Weights of a small transformer language model: some layers without attention.
Each number is 128 + 24 x the weight over its row's rms, rounded and kept within 0 to 255. Layers, rows and columns count from 0. Numbers have three digits each. The size before them is the row's rms in percent of the matrix's.

# down: layer 10 MLP down (transposed), 768x256, rms 0.0941, rows 598-650, columns 0-127
# up: layer 10 MLP up, 768x256, rms 0.155, rows 599-650, columns 0-127
down598 091:121126083154159050154079091091152130137120118153179147133110102121147152116164160104117119118156114091147150103098100129143089147123098123151135134117093081093134118173114102108150117157113136099128116081121149091105156143130192162111102082152108134114095136158126139117124107103122091096131099109137140116148137149137177114121143138134136102113118108143066142164072144144155128154148
up599 096:126116133085135099121159109070128198126097129122112138155154093134152130101145142141111111185149113132147138135159138091127150106127120093126110129063140116134129135098111106146081105135150109115164112139122151160101164124138147157145141142141090164135142144139116089127138146120132101138131144129174147090153123150140100112161104098131162138150161074119180133141127138122115120098157
down599 090:163135136154098172154145123103121124133162119149156109135152123098146114130166141139137148109196100126135064099075114107105115113127132145135117091164135127132111132134068088151140148166068105117094139122110132163143147127167118177139151118080143172115145150131118122150123077124154100115113095125167113130094157131098154129170118099117083089131107128118114148080140101163126143081138
up600 099:116150128144138117116140113130154158102151119104112160155119098126131138131130138177127174114159157135146187119157122187124115129091115142086147150155102115129085073079154133130128193140157115143119152121111122131104131127157102102117136115138113145128175093170146142147138111183111152148106139110090104157165140128108121082119138166123127149144163124097145144147091101114142120080150
down600 103:129154098126149158144142140151147080118108131131157084125123124088126109133135138106119143123130151125143124116116178144104153111113112112119125103119199129160142064087163111104153130098110138143118157128119091144135128121136103120144194089115157131137160133101152135144119118141149086126122109102122097159160146103133100145110114129113119113076105122157117142092181128114141153139168
up601 101:103100100104134169126117084158118135179178109152135102126116161117129142104139134117143064102136099088128150100114101124089132111120101135154154129143132179136106125155109092144117100145172070125120127125094155136170127110083144107201165094119122129119142147117112138135104158149130143124141164164132130108162083112132123103111147134109172113146125102130112138105106136120103156111161
down601 099:127139156114124122091177094144098155177115162137155122148117140141113111131115124160141153139128110106145096120142137138118136189104140164132155121110123133094122098133169102136150118096142129096084164101105178145131136118109108071121100116138133186108104118099119152116100134145085124109133159110136133141161128137095117129140124126133107116115136132125142134135128120139103113122159
up602 100:105146114153091131152069130129090140159148114114132076079127141109130087156105131112090112126079136125109092172086153100158166116099145163146132130141108121175117118158180093103113083122145109128149168136111102088131127109140147126146135150107128177118139120125139129137120101153091116111142152121111124122124126138128146166158132138131121115154122163154083140122140135117140162123187
down602 100:137114122123198149123142114142143102132123121117127096111115092125130130117141129141151125160136099104148141133173146081098141165134137128115142171144125108140151148121090167111131120139111111148131156116144132118127113144135109136099145133104127100134123066143144109111138166136081159129131131114154105129129116160139154135112147109081100079131134144126125103140140148127173117131160
up603 095:131170140148182132156083048145152138094123082118123085141135120125113129159144136087115095127140136107130134112158164136087134125112151139131159109152129155139115084138088097119133120123146119082146128167107112101158129109138119135117120139145091135144176140132160138108057126126175142139147095176108164148129161136110129143082132108153104151152144128142114129110119077137107108155099
down603 103:094093149169135110098154101098098128103137109121094169127077140134138171114091119117167103141144152120102168154141117108134132135156136128117093161131138129105076115128158143105114123145133132114089107163154135110144123122121078140126147088158105163137085119144131161150140116136097118098100153114076155138160138131151143113083159130139125136150137128132104091146115116161150177132090
up604 092:172128115179111147121167145172179138147131144105139097136089129125121098105143125103102173143126155093121153134089166133112151111162133132131109130160171169121097121109135126139168126135109137169099118116117144107146128086111086102116109164135128093167128133123127090088103143141101135099123105121119181091127149155110122108089105143142127114149125176146173176142132081132125162112110
down604 096:139145139138100146123119082124104130104122115165128112131141061115128094122138148124129115111148078088176099134140109136100153136146117102167123186101165092114131123103146123129124108126087156117145108121108163095128146147100157138114120125124127114134144105116131080082106144102135111117138128146110126158170123139130180123136145123140074080171164123146093154125155125143109105178102
up605 094:118153126126152154127092111134120127111117107154122149133148059109083133096157121133118163103136104122111125166148117090119129116121169135143131116119137124125112136135147176132072126135190120134190119158161165114174133168090103117099110120128108151138139138145109120105153116123132121097138110152145144136123154147122165111110152140134136145128155166079119133175153146100110194100141
down605 104:134179074123157143148162119110143118149170141181150133119153112131118139134119195129142179113133147126165135089124115085171151171122144160130162155130143116109138111120163153113131121116118152129133128167157124179154120131138120128119141174128129120125121131126128071134159137092129134135137111138102090162156120079140155143109145108137127120122118139133138122115123127142131157111147
up606 099:150092087090178163113119144083126162140093129104101135158092116083127140175153135091099134104143104184144147107151173118127087152102122106110124156120121078144122126100095100166119116144139166090124151142162132087140107167106156144162161137124130132112129114175105080148143121090073087118105114139119137112120138124127131149069144138105119123113098132156100120136124134143100113121133
down606 100:157112108144145076172145090091185109119113161101153157148164115103168177119144177139129099131108117108133164096103144100131153110125134120093144136102111119125138113130104157125120104186136155093145109138135082113130118160144138107098057125095202135168156141131115150157139106161131093136114134125106110139125119146163140156158141139123131129168152167102136099109143085120125118113169
up607 098:144156141108150141114141127105138125133127122168164100131104139127149153149126090138123132121104180139128177112112150108129133152109149145100132097103136108134158115131128083089104119147149145154125133151141107101114135144142134130115138113147094143133105142116117084092139108156117120175109145166104107087124106128126138137129165118167148120158141156138100127076107185102131142102162
down607 097:124087101134168095178160157074159082147130137136156127107131118112124168129116187107100123116134132101111121160138155089160123148165187137144138142056126100100160120095148120121099132105123138106154142115082121109136166132141158131087115090136125129113101132124095143117128143171142108108164160123152129110082132108127152094121103131111096107122130085139157132125124147128131115115143
up608 105:141133142137169141116131158120153123149149122105099103113146125156131106095160106094101154129124090135147154085111138131094133092136131091102159100138127165145175141156075080143139138126082163165182113174136102141137128105125138148126116136150106095161165120104110088173129130132152075129119140102136125122135168141126108131132148141146094097166191122095134143134113090122124098147098
down608 102:134066139179086117088139104175123145124212131092108135147073120140131126126134164106122117121129172154108183109180157130125149160162132129143133103101075113149115121105097105130138095114127168136127127122106145157150132144173119159111144191123089122151183138135112149156166088138125146160151123165114111111155126123119087104127142102103146089114103118119125129153141128144151154132114
up609 105:135070106113141149074070147129135144125140150101132116160111131112147143123165109154087106096108135074206128136143115116121155156109101116089108141152086135130149120144094129126124117127154141127164102111128139114130147146104134102163145130118131112140092117098117172140119110153125114089170185130167124164114149147069124132151120132056146113125156119109147139130128129185140118152155
down609 106:111068135130167132097127165080126096146103129134142145075142116135092116133162148149162135117111119103121147124096119105152140142152141111148137138158098134119127123097154117160131142075161150141143141097142108109157158079136089127150081127130121102149161152180119091140155116175179177150110158124155135122152137113121087156151095120095161126152135174122114120126127113085112121139126
up610 116:119147143151143129115120142118117140178125093128156144166119110106126108085131122164115137137128123171094110149130125125158124088155146145166132139113094124076100158172144140116127149139115115170172141118174097101129096115094137167142153122112108125102129120118135105122101131150111132151111143154153147068107131120100113107121091103159122150097149107108152157106134132137134149136138
down610 110:120144154121150114111124110109143167085108120134111070138146110072146120156172128150119109153140153150113118138112147097173135131168171113112139154132095147127110108128147162117108128156098112118154114129166121123217116149122145180132103121119112112133127100128186163126110123123147129178077166148151140119114094125101143093097124106161127162065090152102134119105149143119109134177105
up611 095:149097160183110143130106090183131123164129163134125128145123147142146111105134145111107063115063109137146135203131102113136099058116161133168169148196135172115113133142103130122127088135142151149166138139108129112111147141124108092160128129118099141085159137131098115113137117101151145126121084147122155176122144092129111126119136099132136108122126099122100093159102142139149129120165
down611 094:169129109140107148129146167153169112144132127133120151156138088084175158109127127170149131106126108120116105084140125161131132125119122142123155107150120138138127118079100123116125097152160129110116059146145113115146130123132101098162156105140099119121099122137114171141131150114119133129072133106179166145120146155157135115089111141147168093109115147100132135112138103112101120127119
up612 106:114125134137132169094116124120128151153135115099104138162119108129083124138172072102134120106130120167141091135120102109144125110069130111147086170108126152085095154088096130165129115130146127116097096117116157101170125105102122097091157096152138177108121115135133075091118164143127091091131118097145123137124150087133144104155112126085121143164171166111150139129119117113156148150126
down612 096:159108071161092100149202149127184087130171134107117148153095180086115117108113160156118101128103105143158112105116102091111116090121135140130130150110114128157080091152097113127099140146135126138102074138104135110145130148136145143101131143170125140146117136126098131131118129135159134129130077129159104090137108161176145119185135114125109111135137088162105124119162128105131140105124
up613 101:124114128164145181113104098142104173171170142109093108110129100161085135156179096114126133187104137138158086119099145128127136120155122138119089094129121139118078111124119075096101137189153085109129132125119156143133131135122146092102136129112100114100131142134108149094156118136123163139126144132141139154108101165183172095132105112103120122136113147165125116142158131141144102125135
down613 099:114126140093114087085172120159116116122122146146125155145100107108103165133123137107131122128096123113133126136120133134115184153133109134099125060137125117164142126106150077164108130137159130070139113126139180121110154126111141109129137072134086133124143053108148120130135127108110140119166120111140100122132120108102128140143133125096144118133169091179077080127149140115147108126091
up614 092:109105129136202145097158089119141117134147146123110134112144093108120144134103121115118123124189063138112133145061169145139137134130145118098131098147118134127114133136104149145170133124126081110091152136119105122133109135147156120133183172092163132148166111104116127159203131147087130112154163151133128129139110085121119106138167141149107152131121106114151133143128127155136129105161
down614 096:092152075100123081127126141079085118096153125151137071085166081146122117133122110132189121119131159133160083145122165135107135165130169114108174118158142103147129127150177152116149149120117156126159120169132096148140139112136140103106100128158163093116134099101155096157120169112125107095159123152133130105187110116098136169122129129123133092127129120122168115128134138115181165130161
up615 102:165147112123107152101172092084135116123092121147120162180147122142137119102153111107105141138139138104101133172123108164128116094117123101116129126108114108160135111093137135151133102130139142130141135122105134092125117131141146124116139103147180043126145144139108117134114106130141116118091153113090125146141160144142116145143138089145121108105087114115095119132115136133133115136130
down615 100:158176085147103181153108110112130105139126143117097113156069091160125186150075140134154150098081149110148146164149130148072125098140137138133126127124100116135177123119167147117147125083128123125094167138100146153092092101075165153169123169124133161115146134121123161076124140134135168127181093119103125160139133123091098123101121126157101159154165143097129172106141119144109155125121
up616 103:148133130149121143140090124129131135137109143123160107135175144121122130180122124136149116094140139151135146187082118129099117109087151129123124165150143189136106146091130122111125127147067127146096155124110140173095134092121126163160136117093148123145101151115138122129126136125136112155119138105153128080097136140189122108181153126127109141126167170109102116127156141149185126158099
down616 106:160085146136147140118113171134158113150154152150101144112147177168112072124157130146141072096111128132152113148161130127127148119145119137115129077139101121078176124149170133111147152090127127086140099119114124108144099127096129129163136107084143143122096135120127095137118133159151147135155159126120102112127147123142101086123116136152128117135072135075139128113156121142138102135137
up617 099:148146146130098129054139155149121077123152133143160119135128126167129110109162119142140124168123130124107110179117116167126164162147155160152131105116112100151150152131095129154113109145140121141119135082171150134165121145105108101128114132111102110148103149131157153134166157110096113110124133095104147131085116136133132095112162105167140100132136115121111085122119086145088085137093
down617 098:147113131110164106166115169092105083130094129094117090087103142105134136154142150139135143129145143140101073159122148156163116107108127132179091161139117153161153086117114163155164157126104135124107177107122165124138131133130083102144097122111165130130122129100139116107126127161144127118123094162150106146098140132110071171175118127112125102110120155164071141139148124156111084132131
up618 100:085105102206117148099129135066097142106103140121134142070089131113180143090120142126097115163077129111133106102124141122142150121194155155121126132103122147177159101114141094154146101107106152083099158108175144126097130178106135149114119133120112133157079117113131160104140141128140137144116151120110137106114156110126118154167111138140117122161141089132152112123150145146112099098156
down618 094:141152122109130136131176120097194104120140119144135144150141155161127120158139103135133121084138151138162127126178132091151039133103133138139114139121109174146150094123118134149144159089118134094165164081138108172116075138150136146168079157143150139118114089102109176105147153124087120104133140132127125130094196117127151140123142149110107157164135103146120107119119133114112118137138
up619 092:086149133103161117139138106113131160143142135130103095127075100134097142155103112140140133132116117096136159075130148148111091164151160136119161134124131123135147137158145120142115136125117101142128060112115147101140130177152161113166167149149129158109118140101095155103109100097117120187105114129112102095140121166129187116126081145134144135188114095187138120117136160092148114123140
down619 096:165151155116137120142138129129166143146130147152143110097111122164124129140133120127145126090150136167134130115140122104126134120140154153137151125105126141117129131100145122129145156103154151167113105070135104180069134159163151098130084167122088138131097101122175121130092118131088157134060084169134144109066152170098130167121157135113168086105151121133094146153136126132094161142147
up620 086:143141113168125146073105121132107085089146164149143114107134175159126099134105137114159104120106090156126126125143118120107125152149107105102109103167171114157132149150159143122140171147102118159133155112148133128132097106073075134093133107132127167146142125169129115118156132124101108125088159122097118096160152105143147098138135151112108083093175113122145098115129116146088107115152
down620 094:185148155194074106153140138144107106127110125129111151116169144111112100123116136142102141140130110128120131137143093128139122129137111097133174163146119124107122109092167166130136131100126129147152125125198138127131113102143094138133121097148137118076131196122136149161161134172107155121149159158096112059122118103104117097134099133148091125133094136142069134122144134138142141099158
up621 107:092124161169120127148136139152164121099092143123128112130132146081141097139130115126106125093125101126144163124142123149137102107154092151150149154112113128160124123153126097138158127110120093102123140163105104163136174159125101162124173144160103107158178149155106085088127197117131147143105120137172144099124149155128138088156128151113114127098102102137133107120144148150145134148053
down621 104:139148093135121140105102099132107113114152115103123172155117180136074142182160144129121098082129149112151152119121104105140130142076165115137132114144151136108119112144115174155137112118156139129086126145170147134107135116112119126130113112119119120158138100109093150124104143111100108152158089133168126135162119132171144107148111139138108105127108116091091090161121133181131120132129
up622 106:102162134102147139175104119116109086163147119155075124094091144146124151115149116113126138092139091149139125134181115137106111156128122107135124163150107147134117123120126077152068130140120177110148140106103149133169130121143155122149127103122105123104145133159114136130128126106137111111145135132136100102105115135129097123129097095131139102190104155120134100141120126143092161101148
down622 108:123156138073129163112136120158124122121126166108152085134181155146112165134129100126142117118138102125141101120166112130116094148121145132129133090147143136143132135143150125142155127139132122064175127126122124119100163142147114131135117104131122086094158187118126176113108115084121093083157148129108151098130104099114120102125156074111160122127128115101139106113159148155115126189106
up623 095:149125134139114101097104099149147154130111102096182096141128111130101149115133150130114139152141139125158123119062124147105117098094088075122113122101134140122060117155164189203170140090122111131111171136095127093158101160115148119123140116134138122119108136139093141125135135119145131112096174158150112087103126109087148094125109180170130121139142166149158101116133160142186117104151
down623 102:150140174096175113145166155105135113136089142141109110103124146120142126160155185151087154161150124131155144134122117122094140086183094112133096114130083086109138157153125144146097105183127153084156114118131142093108111145165131134083134075113144113131152108127111135140147141103130123132134159129098097136144159120121107133148149152110075131101137144137129136128113135158085147149155
up624 107:148178126164148139141110089176146128103116148136136136119115135163116176149104110091130098125124117149151170098169126121129118143087135179140127131114150154116116153115148112096132157118126117148123114111117131124142129143121138087080137136148152110077080121110142143133147120148102146131101125122138158123142119140125133143152122142130086158096115111140064144160134079128092163139143
down624 100:148118162138134126123124106126094128116124131126126138132146079110127154146128086101112168157118108117143135070141139183102100169106159113135151128167112126111136147098151125115136157125109129126123133110103106125175127128119075131095129140119150087133139115124115175126083127103114141132147171079148158100109140105107075127136163120126060117110103120165112178119119153111145136115143
up625 101:124137092192197135095124098122133122136149168145154091108169138120133135128139074133176147128173116146107172127095102162128130165135111148146128135170114145115115143109097111145160126117118137121120146143152136113131135157138132094114119111123114109108123097123155145143151155134137145136133126135104109116116137182078132192120143084155132128136159187148143091118128148088122120132129
down625 102:089114144105128129129120179109107135129128088111102125095171120123171090135120122119179166110129130170140152159131165162137129153106128114100142127088082150142108103148104146100132141153131088120163134118100149128126098135119146124134078128118154115134110154114128175143124183095150099122123131111141091184110135121122143162138183103137151143146129151116144143140136149175111122120124
up626 103:145095121123154166107104113128128136089110126121121110130118135112114159116137154160169119118137129145103144106093108156145132145091149135127119126143145093105124103128123112155117164101093085147167142145091098151133097146102119159131132120127177095087141101131099122152175145179113135136127107094150141150119115178110124124118153086171146131149081140108078134122114060119108145125132
down626 102:087133082147126090202156143140166140140135125098174090112096131108121113140113102125173116159158153120148135145128172168126080122102112162136123149123125116154075156170130178138113113117164140107122112157111129154128132106133095115131111143148081120140132099149109108090118122158120119100136095104144115096150159125090131134144140117100129142138128119158131149100111133150170115085109
up627 095:125147115113107077127074106115174097157134111117109124103161096131106113083124134133124133111080135167120127154161136126127135144109125145162164135095163151145136123134127140129095103099113109148127113119112093112116136099118175093093133098107111125146127101113146100163121141141183141112112152127148167122114137134145068152137155148113173154116132110168139118146151152126103130112147
down627 101:141130177151163140116137136104109110108090158146164112130155143138110106153104142133157135131145097115113171149120152187092129113100152110111093142130123156117123079166119154145131124120116103117118139116109088114136085107135115151133163121132109146090134121135133150113092150099122091128158133131121106145103128161123109134101150134132113118168139096123129096149112070145135113111109
up628 096:150100104117129139083141096129087139160121139109124136129128189114103110102110108140129117112125101121121133145114115169105111138116116079163119127130117144147156128113129130156147132108115107135164165097154156139088144116156080124150127144121099143094133136172113164081123160128116117107108131158140098116093165155107139110146104114136151152142137115098119104089135140124097113122143
down628 107:100134115191129125153123143143137146105119132085123107109122133073115092163165111180122112153143168124118116128152093122119132145165145144131124115143088099133144138136170113113133080140101131149139117141176103111178147124125098177114144086107152104115124147107102141146168127075121186146113122135115113110129131162117134113134129144136071159126138135150104120148177142104113117101061
up629 110:146170098136091166137128128077133170122107129090134118134137143138153187152095097149156142083145073140136112139099127117130158109138105144106082134132136150150107141155137091115086112113128162103099117119160179134118153077148070122103169142102115113148127119088112092132105110120117151129065087134188133101167134106107139136145153125136110094131120151121096089144172167145158146114142
down629 105:157106126147122105124134113123136110157179133118115134125170167134138104109132078126143131106118141138132129129117113149109139158127121121115092119139151148110133118141150130136153187140101100100096143116123099150112121124111153117139187124090178147113116140097144161137146103103159159140171116107121138086148147154117145107118127104129161120142144097132063160137144143149112145184136
up630 094:155121109155113164093106159103146126157113138125138145092128180101118105078128112127155115127161136146109143160189123097142143144146119161130138150162139122149110130154134118136178111115147130140156129162161119173174127152126093151122121104102112157050154112098099134137110106089127113120115200118100154156141122125107122149137120113149117085098130143100108134131151161141141116144090
down630 103:142140130143113157159139095118139124174114125149151132108169129118124073129139155154133157097141156094128110164151132137131121134129161127120102113074105097146107097119114110136074089135139126147143128115118156143133194175122127137098180141123158146102139135143166130149134109114099108153138134139156129090116122124093165093159150138158063119152098083141142137147121165148101155127141
up631 085:094164108153143150087132074200139153186120108127107141175145116151144092123143140169131166137119150109142141153166085160113120134117153091103129119115133095160161133126110126150138096142106086139152126103141100159145147132113093118083128187160128134121109145175159099107130136149151098153107153134114123084152125122121098136131136162114130152171091144118133118152141095104143151144113
down631 088:164060102144028122156110202095093165122106135127158140129140114078111125119108142118124126140149142121154122155126135121127124156121136123102108165165153161122158077144115166144154137122146149121100121139128111146102099088142159129109149082137118146083128121092113112084125125087113101093139106143123156120116131120132138142118123150149134117156126163135125137121106091170151094139122
up632 102:097141133089126105156098078141132124125163136143141112131107131103101164112097129153135115126163140122088120143119137124148151097136144132133188152119112131116118122136139157090084122127101135146151148103154155140114117167085169139118160103112109125152096133124111123174140135138122138169162178082128155101138156157070106174110113104135169119109142116144122131127129115109142118145137
down632 100:110107044115136122111130086096140157139110126121141148137093206146128113123127148108114126104144110107109135141139114110092129167121116111131148109101147149103124137118140132116138135097139133101120161088148151126123078146089134127103091161092134137124136123159123101127053122166109166124108165085102164114150125166124100149118116145119107128137138122149118130128161130164099121106106
up633 115:122103116159131130146136142133168111153117131128100084183118126105104076136090122107161145156147133116134087110122144161046127135141121133135106155118086104131126192166157128127148133116105116144148118103149117151126124182165153130112133121126124135153071160142090094129167111135141085121119124120145132102153163121150108141096103140147122130146171164112116093159121093106132100124120
down633 108:157082133152109100128086108145151172095153111127141128147102124116103090155131101136132121166135153095130124139166132131122084132165164078103116159135087124133098170170148177093167153127112087145166135092143138140152153123116078167117110088148158130107077124142099120150146108128108124128129147119132154106155180096138163154129116117134103099136143105133130116136074113110126127110103
up634 087:127161169158064144134106161105166075101137145107140130116135135140151114146134135136116141151149107112137137131092139130127122109137133141098105135085153170118120123141138091160118133143131123122200100151128120141129070082126151122126112168108095177146129095141133131128101125104116130130114102130093108111163098121123141135138098158080102128153145097087136116145141157125140158142134
down634 094:139116157125147125123105138127100141075149125161139144102128129111152141097111147091131108163116103097118133049145119127151120157165145104120104173106162107120114156103174094147121137125139128114144118139097117115172092134123134144129110142159110075031120133103104126099089159131152122129146116159086128115131124115165092125136133149121086127123104154134134149187139130131086154132112
up635 101:115126074093166166090120126160174153117158126114158075118128124145118149123139168126137141106113111147157134115157115149181153135136107098127112118104151111103102104106129130127147105127127090127097128128108159135125133163062110112135144119124148161137094117126114137118127130128175147165140116105181129124172114114158100125137154133114176156121055138156126101100126125108129159101103
down635 096:141164112114077122133136128108107129144172158117135112189141102130137142132124111137123127131141133142135118148123179092124131132126125099131111122096119107142106128124166098114155119150061102142119138133100125101132154106127200103108097120131120115144116113142125136140146100187113133126154112108145094157155126148149097138135137164133119108113102139071093133162132148130099156099116
up636 106:111147094126184128126124101109137120106108129103103125131108111111104113126134134141098109121153114179184179143127153158171147144069142121112173116130104103157097131114158144154124183126154136137077114144152146119141135157126160157105173136141107113145094106122112121124086135114128110134124124080104120148135112109126094112147130126160150182116097158153117134113136136073155145183186
down636 104:169163113111129168119133124137140167108114127169177098131141108138112122117135088155086112122119088064105146082148133153108150075089154107122127102140133104140100134175103141097120149099142080084123133155140152139146124143128114124116106129121145087118120127139173160121120122131124091096120159112152146150161137139135112129141124136190086132124116108113099144127128130122144160187126
up637 099:144090131141132102095137153118110138119087109143127122165069110130154129127079113068133121121129157121103109113130123148146205070136103153110132161130136124142110121167135127116138166162125162148113136139132100118133112119153117140129125160139113150137140133105144081121136119131095093131116105148119144111136154116095097145138128076126118204102135086141118172165162126170156128150129
down637 094:070101085061151133101097157106158121126138175119113133100139139141149136134118112097101108119109115114140106119119136147185101116138155131132149135164144125145096128117163159101148078092124146132114131184104103118174171131130137158117096137121121133150110149139162160096178136139087148168132136154110128129141133132090106181100152147155134162138182121141161122127133140120154111107135
up638 090:108084151107124131110123087106137142098127105130098109115110091105149147109125119130116111118138067140160134094116118127086114165184156136121162111098101119112131172091081166150097099113137134146130134096078109124112145136153145137136104172161132127119096118131096135124119187122164084142145120128138096118116169132145131113140063099144118189113103163110073121138128131108153118155104
down638 097:163117082165109133204136148107193119107115133154154104116066121107105124107151125140162127116136121146121104117105161156098138168118141095135084079129122130131138133116187139107114099096150155157143085104162147137141138135174104156128146109127132145110131132117113119139133070157132131145141115136184118110106155091119106119094131129115120114106182165193161182136142145142102146101149
up639 098:120159111160155137130118110107103089170136131121089134123134143127126104144107109110147098102117112150082125154118143178098143105124100169129110166130138155092107096125121127091120117108107140168152157158164146093158132145125132173126131091140108107118146115125139136141110141166147133168120133103098153148113132157176149115162142113120140105101125133122125145131172133135106128157087
down639 098:185210054157115162078120176130073132112120134123153150098173127112157140147130124114110129170151128123125151106137151131139141125134125156157127161133106144077193140117165153104127128142190123122134113136149110101120121159135105133128112138154134151124131120133134152139121124173104125146105139113120124106109133114155134107148162110149125166104106135108169141116158127118140150085130
up640 098:117174141124125119098140122133088150152131123142158142143109137143116161104120119135118104158165128118102172159118138131107118168107125143144124119082112137133107168122103105126130146146124134143095112103070126131168162131145101088137135089123126123093112167142120127130103146107092115152116097148141121168111154068183164170141137139120111139112127109156128114124124141121150105147152
down640 102:166151114141116096118108120124128118119155100099127114118136147128143144111117097149132126125138083101102140123136139181132146094145152114137110102133149135158122106161117110094160118165102146082124137134139115101128135125133141125121146142091139093178088150149109130133130096098075123112133164162122097157119162106137166146092154121116145154117133121139164103155090116164130142138141
up641 102:136164118100111126160170141118150082120129107123106096164123099128150133144095117108086055148148147106151118143149120134127110115142101142171138119132152096129137183150129148128142168095147100112167103144162138104139145146117129126149184091121188103121117100111179124123129103104134112167129114109077165151157089112124146124152117118109142134118127122130129148109132145131145158147141
down641 102:126125127138115161108116124143114106125128131157073155159125128165088125148099140148112114095129124170178110143155161109098137130149159137099161107149161139125127130117119134125117147128113132141159079104135102105110132131136140129088163125119109129115159086146102146131143105120144101114170131136122181134080099155122083169159109101172145117122109132113146126104136175099116147120126
up642 104:136135119139169137133113092096150157173125157139168076142143105117145139144109144167155153133156131126159091178129149118109153132077096119153115077150146096142115138110118161100104131107158134107093154164111141129116116112124128091101172135142134148137150104172126107107167150128153119111150115149134109140153090135130113124116155130111129172118109142119154093159089147120131137130155
down642 091:177170125149123131197132100097129076115150119118132174125151136119140114120120099122155106112101121169126126113131121103106113146155098101133112165102121121123159159080157136105132143145152145076131159096148088178126153120119126098091164106183145114128153084140170081088096157084126141113101129112132101158148139145137120094114102067120146136172134112092135138146131114082154174124160
up643 101:124172127128157130156116158135164140138115143135095110140133122157156136129116133156131062135141143141092153119146139107131086139094101137108162144123109154101142094158094124125116120130136108129122128086112158113137140084102146125123181146085135108076183154095172138203119124100126152113154137143158146138130161128123118142131113108110101120137096099153152137167100140135109136095144
down643 104:120104134086139115131138112128176135141161153099155137116098092134168151122126133154126105107127068096142174123125145123143078108121087099144151135134121153123118125129112144120129146146118096147154134129127123160118126133113135109162090080113111160151087148171147123130083144143136091100150126096136116185150150115157153125114116140168155116138134162162098121147128141086089109135123
up644 100:146112145114123146106095110154136144145095126142104115118125083132124153143107168159134121101115116153145117148164126091112148118112113173166136101098165120112111119156116102102100111113142112133116142161129170121116123149151121146097157152123084176100111131130076121140170116121126134111115149148119092129133122132093142127129094113164123120139101147124130160152109180091158126095115
down644 099:109125135155151127153173121135112100156110119085150189159122135160162131129117096127137122147151083147157149139148106114156175156130109161099111132137133120126086096114146159122135159080171127177128094128146108114101089124117133133168119134214118130129128132109083103119124128136128147124157164092109101167132152123089137135139138081119112143104138132149113120153160171115134116091079
up645 111:137134151161104145107083111127148156189096103104131128120156125141180148155121092127112117144171101109100079134136103081123101168108138100086128118176131126159144075169147145092135117124108134112169148146166152137121089142101165144114146097138122155124095139125153121166157160110144137154137108195134101125100151155146147138140139104116115118135090108112117098131107108133149120100147
down645 105:152116145163154129127128153116115149112128105093162133109153142108116141094105112108126099104121097167107125140158135102122128111160128126144112095149104155091118142101123167108170174101117116103170109142119105162111111108110141132099160102135108103108111120113118119184145093132178120138102128095132143158102141098109141121154156088108130127139106127129120155110161084122114147074120
up646 098:102135122152141155111092113156143194139116099116124106144156129141154110101149114133109128168124108102115109186094124114144121161090132153094094121096105167169122084146158138111157101139118142138141157161163092159102124098138130146114128180099173126108101107099129122162147107106136129134112168159116141167133140152143142113152149135144136106148129155170105125120102105129126128121119
down646 098:167158117198125069138111142138144142079119103164125102155192148116111133164133147135118151124160112119112073118133092078112121147120125152137112138149133120128132132083111147150141136159126174124136158106117184125136117143156179138096164120124110113143114136114095121112162080112140134140121160141128119067169130169109113130147114115129087138158122101105119121093153157163078139099091
up647 110:137127124159127147128153148098142108128129125129139121144099128170102125128146169110153079083162143175129122115114141117108131074145142154114162118129162206134121158152099133110143122121088123101099127088151138149071149140111160142140176137106134161124149141137141108138127168089119090149150114122129141097174112097120132122115163147142137103122135156165134114120100145135118092100147
down647 098:101135164090144100101155083130122143063084135123117082141092153145169173118133135123115101081152082138101122117126130158112142152152139166126110142144161137133136117111094124133151175138139106083147139171109114132153078149086140132133139107124191149106136143143118160104139111145078112112127179127135116147097105132107147135112123151118115118143131133110151121157130150199135125149117
up648 098:070149126108118136156085114115125168116103115127130158108164191118130170138140100174150134138155136126143162157118148098123102147145140127160099115093120070135097124129108155150105094099109091116156111142144128138136084171107116096164137171140130128140106098112148110153120065119143151126145154105145118134152151094136125126068112111099129128100109119076108137162147155138113166098129
down648 096:146134131139113143159136094118098107123105113121128097106111132138134143145161146177138132131107112078131119123117139086096088091135114114135143157108115145174093070128170113106097147135132091083127104133159135134123141141176111153114127191110106152112149113149131124106097148125161107137109119123151143126119122105117137117151083095098156121093115085122064135142130119125106165165124
up649 106:163118126153129107155116123155129159135115125155145109115099122101155134110153137101134122117113121113120105087151119151123116108108128140127129142151139147137131125183121093164108101121159114165137090176092168114149100169149146112148135119142158124090131094139163135140147175138124119093123101160130135091191139168162075174112142159135133108137141154102121127158102116118111142167144
down649 103:126108124124155144108134109144161142106138195130168092129092150125129112148107129138083128136171140135071111123108125138120133111153157138149139095101140121166113115100134157162115154136109142119119124157133170135139147146153146138097090104155155133146134129117122120115125146111130099126151118115112101131154063131113158153157107144108094117127123180100108162098120099129108145116108
up650 091:080177094115109084127165136144107195089138128109146126129155090123126155118123120160187133096107097100127114160150164100075110148115112168127094178087108135137083170138143124119115113150117110110146156149152144098126107133134142140099110132137141084103108122104157093138118148093127105116121100116131169117154157113112112133106104110131066114165172140113124091185139094146140109093090
down650 098:122116131117133154138099116117125130074103109130129120164114155081135146108156139128091115135132127126138158099155129161115119134133144154126143115132142098141120110134074129159160151139146147105125172127157128097092168129106106147143142108138137153130167111142119159148129109123139102099136145129084139154126160147127138094107143114118124117142125130155121108122166120098145095112109